From a checkpoint of a small transformer trained on Wikipedia: tied embeddings, attention and MLP in parallel.
Each number is 128 + 24 x the weight over its row's rms, rounded and kept within 0 to 255. Layers, rows and columns count from 0. The size above them is the row's rms in percent of the matrix's.

# layer 7 attention value, 192x192, rms 0.102, rows 0-63, columns 48-95
size [106 114 104 107 104 106 106 110 108 111 109 108 112 115 107 112 103 103 109 108 107 102 109 105 109 106 114 109 106 110 114 110  91 103  97  98 101  96 101 107 102  99 104  97  97 100  99 102  99 106  93 101  98 100 101 103  99  98 104 101  96  98  94  96]
[[137 148 127  60 101 124 111 113 128 134 135 144 115 113 136 127 111 131 140 115 153 158 115  78 131 140 109 146  96 132 106 132 140 121 153 118  85 158 132 112 124 127  99 135 153 133 102 187]
 [129 113 133 137 150 134  90 125 102 109 111  85 152 120 150  94 113 135  82 128 130 121 171 157 125 152 135 156 142 169 110 130 145  80 145 123  74 130 124 116 122 135 144 156 110 117 143  85]
 [149 171 130 119 143 135 128 124 132 152 115  83 144 131 118 102 150 130 116 163 112 127 138  86  77  66 151  94 130 146 120 130 138 122 117 138 140 133 150 148 128 136 127 105 105 104 123 121]
 [122 133 143 184 133 133  99 159 100  97  82 174 145  80 111 102 150 128  81 112 134 128 145 142 139 120 152  82 138  94  80 133 135 165 156  94 104  89 141 122 121 119 123 120 104 141 155 138]
 [120 133 141 101 102 122 114 114  92 170 174 136 125 104 107 125 140  90 127 129 139 103  81 125 112 172 128 131 179 175 104  82 106 108 182  89 152 114  93 122 148 156 111 126  98  91 129  89]
 [138 163 135  98 135 106  90 139 131 118 113 101 195  98 140  88  99 139 129 127 169 118 126 105 127 159 130 147  99 158 119 128 141 140 148  75  96 178 143 138 169 114 125 111 138 101 106 175]
 [110 118 151 159  83 141 128 125 128 167 145 112 121 131 107 113 136 124 143 101 133 133 124 143 149 149 144 152 123 151 131 104 105 146 186  78 145 159 138 111  65 117 139 129 148 104 134 119]
 [138 146 123 158 134  90 101 117  79 138 148  89 121 128 122 196 150 154 103 110 121 128 127 161 109 132 127  91  97 129 126 122  99 131 128 125  91 108 106 129 112 153 130 128  94 179 103 115]
 [121 143 129 116 106 171 142 127 106 138 128 119 116 155 145 146 128 119 114 113 103 165 108 153 153 107 148 155 135 102 127  77 134 118 133  93 143 119 138 138 145 120 131  68 146 106  93 146]
 [152 151 136 143  99 166 109 111 116 151 102 142 135 150 113  94 126 109  94 122 134 110 108 125 161 158 109 145 118 160 110 112 133 147 127 123 100 146 129 124 127 113 134 149  75 138 160 106]
 [137 125 155 143 100 133 135 118 111 144  83 124 114  84 153 147 113 132 158 132 150 126 125 134 147 159 104 134 169 122 119 140 136 144 200 125 135 118 123 133 124 119 124 128 154  78 139 172]
 [149 133 145 117  77 121 121 115 164 132 108 135 137  90 107 135 124 138 131 127  96 172 125 118 130 163 116 165 140 150 124 141 114 141 116 101 137 127 134 133  99 124 120 154 145 146 116 127]
 [102 113 145 136 115 130 163  79 108 155 147 102  97 156 137 175 125 124 172  88 126  95 109 142  96 110 182  75 151 158 144 115 126 145 131 164 131 131 114 131 123 133  96 125 102  96 133  91]
 [ 87 157 101 109 146 127 144 149 117 115 161 109  92 121 120 167 120 161 182 121 149 112 121 129 165 134 185 114 145 119 100 121 149 146 149  89 113 101  85 148 135 150 141 130 134 138 133  95]
 [129 105 140 108 137 114 119 132 161  99 114 131 112 112 106 154 160 145 162  91 180 101 118 158 115 115 136 152 114 134 138 101 169 101 112 103  88 123 135 110 140 135 129 137 123 128 146 114]
 [152 118 142  92 144 152 129 140 130 121 158 114 113 134 130  60 131 101 129 137 117 131 139  73 101 157 149 120 117 110 133 113  97  88  97 137 128 115 126 130 106 133 143 180  66 127 150 135]
 [143 137 116 178 102 163 114 158 109 113 135 122  88  88 121  98 130 138 110 107 154 117 142 104  94 131 120 146 142 163 117 117 135 106 144 135 118  63 166 161 141 162  92 130 146 117 150 100]
 [143  87 131 145 102 131 139 149 140 141 102 124  87  91 150  89 167 177 117 118 109 142  99 107 150 126 118 145  95 152 118 116 129 136 156 133 164 129 148 117 130  91 175 107 121 135 101 146]
 [106 111 146 135 113 109 147 125 160 106 144 148 127 121 112 101 132  90 130 140 115  89 134 143 113 112 132 116 163 132 164 112 119 127 179  89 126 166 125 134 161 125 100 131 102  95 144 148]
 [167 101 129 143  88 162 152  97 130 147 115 105 140 128  94 131 129 138 141 105  93 142 122 135 108 108 132 136 133 121 129 105 152 136 111 155 113 120 130  54 158 157 158 107 154 123 166 132]
 [147  93 143 182 115 139 120 138 146 126 120 130 169  94 145 151 160 124 128 146 142  84 129  87 117 185 132 125 142 124 107 103 132 103 113 109 108 116 152  99 137 142  96 123 145 121 135 134]
 [109  99 141 127 122 163 108 145 123 137 142 100 119 149 121  94 175 152 113 148 125 105 133 153 117 126 153 166 114 110 170 144 112 135 133 148 124 136 104 103 128 128 104 187  77 116  81 135]
 [103 111 103 148 152 118  92 192  99  75 137 133 122 181 113 136 111 157 129 120 137 142  96 139 171 128 104 122 146 129 119 139 135 125 105 159 144  82 110 156 120 131 155 145  82 125 154 142]
 [146 149 116 134 110 117 131 153 101 159 149 134  58 117 125 145 115 108  81 101 168 154 133 123 127 143  98 138 143  74 129 150 154 161 132 125 127 142  94 123 132 146 121 147 122 114 137 115]
 [125  95 129  96 146 132 146  92 115 104 147 112 112 112 122  96 121 155  85 106 123 102  86 159 130 123 134  85 123 155 104 160 150 130 132 124 105 140  60 142  71 105 111 131 122 130  99 152]
 [101  94 148 146 140 109 159 115 148 144 137 151 147 157 112 121 135 121 117 107 112 157 139 101 135 124 135 140 115  91 139 125 148 124 157 123  89 171 119 165 163 103 142 117 113 128 123  97]
 [120 153 139 137 156 156 137 149 105 144 110 139  66  57 113 144  89 154 164 135 168  76 150 126  98 141 156  92 123 143 140 120 111 107 101 125 121 139 133 135 180 134  98 103  94 138 102 151]
 [128 116 141 137 120 137 154 144 114 179 111 135 139 137 107 152 125  80  92 144 154  98 148 144 143  72 102 135 143 159  92 141  77 138 125 139 135 158 155 157 139 105 138 131 113 133  66 175]
 [123 100 145 105 142 129 125 165  98 120 117 140 118 123 168  93 147 110 128 126 136 168 131 150 132 173 141 133 153 110 142 121 131 160 129 123 119 171 149 149 116 126 119 108 139 125 159 165]
 [111 133  98 159 140 161 116 141 139 126  77 132 118  91 135  99  82 125 139 164 112 137 164 159 147 111 136 127 118 160 133 113 104 138  99 154 148 134  88 150 141  97 195 148 172 154 136 129]
 [148 113 112  85  93  93 110 117 122  98 105 124 130 108 142 155 135 135 142 166 115 132 170 161 103 154 134 169 124 153  94 159 171 142 153 130 108 135 129  74 122 109 154 131 119 151 144 106]
 [141 101 135 168 123 125 122 115 112 113 165 109 154 133  84 159  67 133 146 101 123  98 136 133 124 124  89 100 113 167 113 127 122 142 142 105 174 122 162 145  82 139  87 183 143 106  94 100]
 [ 93  79  69 173 112 163 119 151 143 145  73  89 114 134  87 108 134 127  97 130 111 122 179 142  94 121 128 128 123 120 128 132 141 139 134 119 160 121 125  94 116 110 140 114 119 161  95 156]
 [120  85 121 105 136 142  97 141 136 132 142 184 100 117 142  83 137 171 121 162 159 138 143  92 104 113 104 145 100  87  88  96 166 164 108 115 150  82  82 143 102 123 109 143 137 124 130 100]
 [125 100  71 133 144  90 131 137 105 127 137 156 115 154 127 141 108 122 113 159 143 147 127 127 139 158 152  85 117  99 166 128 110 145 147 132 108 149 151 132 134 144  93 134  54 108  97 123]
 [110 124 154  98 138 123 147 138 151 135 132  93 140 135 123 101 134 131 166 108 131 141 104 166 140 107 179 105 116 110  90  96 107 150 141 115 158  89 158 145 123 127 116  78 137 131 125 123]
 [117 130 137 161 107 172 148 141 153 132 134 145 136 111 106 164  92 157 131 114 147 113 143  85  95 148 138 163 102 142 132 137  93 142 137 109 157 124 156 132  96 122 131 107 146 115 121  79]
 [108 159 105 141 112 132 112  93  96 138 100 148 117 111 129 113 110 150 141  90 104 156 133 175 145 142 134 145 175 119 196 187 146  96 151 136 129 129 115  99 132  95 152 165 153 118 153 121]
 [125 133 113 191 126 115 150 121 144  79  83  92 126  68 107 133 108 109 131 160 154 161 112 121 115 126 142 108 134 171 129 119 119 110 115 146 140 147 155 123 123 148 138  94  87 104 138 140]
 [115 104 140 135  93 128 131 156 100 106 115 132  90 134 113 105  99 116 136 129 147 105 132 142 125 146 107 154 153 145 102 139 135 117 101 136 154 149  95 136  97  87 168 136 148 121 131 173]
 [122 150 118 108 106 102 134 134 123 123 116  97 112  73 165 137 138 128 104 156 115 143 114 149 126 145 137 153 105 163 110 119 120 131  95  94 100 132 118 128 146 108  92 116 151 130  92 146]
 [117 138 121 109 122 107 137  96  96 110 137 153 138 163 118 138 116 116 150 136 138 130 141  85 103  73 114 163 142 113 121 165 152 163 104 124 126 179 182 115 119 141  84 143 139 140 146 155]
 [130 124 107 168 109 162 136 114 108 145 105 137  89 132  88 123 125 141 171 119 128 143 130 123 101 121 107 103 179 104 114 102 137 104 125 135 114 152 130  87 169 155 107 142  78 103 124 157]
 [129 128  97 129 109 128 126 140 162 171 155 137 137 118 168 140 101 163 126 129 181 139 110 115 127 115 114 130 185 107 112 118 120 101 149 150 156 131 101 147 149 136 106 152 131 151 139 114]
 [135 139 103 147 144 136 164 128  83 140 154 128 111 121 156 159 160 109 140 117 117 147 153 116 117 131 113 100 111 157 175 127 128  99  77 164 160 101  76 137  79 150 119 127 139 130 167 159]
 [127 162 114 130 142 157  84 137 107 148  88 191  96 145 108 120  92 154 158 126 119 175 147  68 126 142 135 149 129 132 144 127  90 137 113 152 113 164 106 142  96 105 141 105  98 120 121 128]
 [116 149 129 123 140 103 168 115 127 132 133 130 102 101 158 161  81 122 103 130 162 126 143 133 124  90 103  82 171 142 110 119 161 110 135 118 124  85  90 162 153 139  85 140 148 112 108 164]
 [108 117 130 117 137 169 133 114 131 146  99 134 149 121 127 131 125 125 119 154 119  84 101 123 114 100 117 118  96 147 137 127 153  65 112 162 111 167 131 159 128  93 135 130 146  99 132  86]
 [109 150 117 115 146 111 140 132 158 106 172 113 104 140 136 124 106 148  88  99  58 147 129 102 125 128 148 130  93 132 133 133 133 149 134 185  93 184 131 100  77 109  91  86 100 104 142 161]
 [125 144 111 118 168 112 118 121 143 130 144 125 138  81 124 146 132 133 140  87 166 128 123 134 116 138  82 125 131  81 115 152 102 149 142 144 160 121 131  85  95 139 141 108 127 158 125 131]
 [147 145  62 122 110 115 123 130 131 119 181 111 108 123 135  88 122 131 111 113 111 117 141 137 145 121 129 102 101  98 127  95 141 129 122 121 122 145 100 109 120 102 135 152  90 110 130 108]
 [156 143 117 132 126  93 133 117 166 141 134 113 155 138 126 156 118  95 171 121 131 156 134 147 169  91 118 153 159 107 113 100 145 146 135 110 141 160 119 116 132 114 119 131 128 149 115 133]
 [162 137 156  96 107 114 117  85 146 131 110 166 131 107 164 151 117 127  98 144 134 107 109 114 148 132 126 175 141 116 137 126 112 158 151 142 150 134 161 130 174 119 165 118 150 167 101 151]
 [113 127  89 155 111  86 132 156  99 113  89 126 154 176 142 153  99  93 115 112 109 120 151 127 109 108 134  91 144 171 115 157 130 145 116 148 126  92 122 129 134 174 133 114 158 118 155  96]
 [132 117 131 121 116 137 163 151 130 153 133  85 102 164 138 131 118 145 154 136 162 142 111 137 152 111  91 145 147 127 136 122 130 135  95  99 158 111 102 127 125 110 112  98 102 107 105 139]
 [129 117  88 147 161 186 153 149 103 118 118 138 102 169 111 138 144 144 156 107 105 156 126 106 128 186 102 138 164 143 108 107  81 161 135 125  94 142 144 114 149 150 145 107 151 123 125  98]
 [130  89 121 168 130 131 123 131  88 156 130 100 120 174 126 144 129 128 132 158 118  77 173 129 124 111 146 152 148 137  80 121 139 129 117 184 162  94 150 125 157 134 136 103 107 130  99 147]
 [124 116 158 120 113 106 144 134 134 111 131 127  93 166 128 154 156 179  86 151 124 105 124 164  95 112 130 111 198 111 114 111 115  70 103 135 138 166 120 103 102 166 159 148 153 126 189 137]
 [154 154 143 129 140 140 116 138 143 147 150 122 126 128 127 132 110 104  76 142 132 116 124 148  99 111 142 150  99 132 122  55  96 127 138  93  97 131 105 162  82 141 122 136 115 144  98  97]
 [167 162  93  87  96 111 130 121 144 132 159 134 123 150 105 128 145 137 138 179 127  97 139 113 124 147 132 111 107 180 132 117 125 103 111 135 134 133 121 141 143 154 114 128  90 143 132 137]
 [133  98 134  90 181 157 121 125 166 150 159 117 110 121 120 127 128 150 110 159 104 177  92 114 172 100 179 129 149 117  91 113 181 124 118 124 121 132 120 155 141 144 126 116  86 105 136 121]
 [ 92 148 154 136 145 109  98 110 152 141 143 153 105 105 128  94 141 121 123 121 132 115 127 135 132 142 153 117 120 127 139  97 111  91 109 121 146 137 140 128 157 130 122  93 105 172 170  93]
 [ 98 130 133 168 164 167 108 172 127 145 151 135 135 139 137 170  81 133 180 115  73 110 116 143 158  92 134 115  96 111 111 125 135 152 100 146 134  96 144 135 137 144 134  88 124 115 141 159]
 [136 184 111 118 172  72 170 123 129 118 153 118 174 150  80 132 142 130 154 148  97  94 120 143 101 114 157 161  86 182 153 124 120 157 128 174 123 138  67  99  86 138 167 137 136 118 160 106]]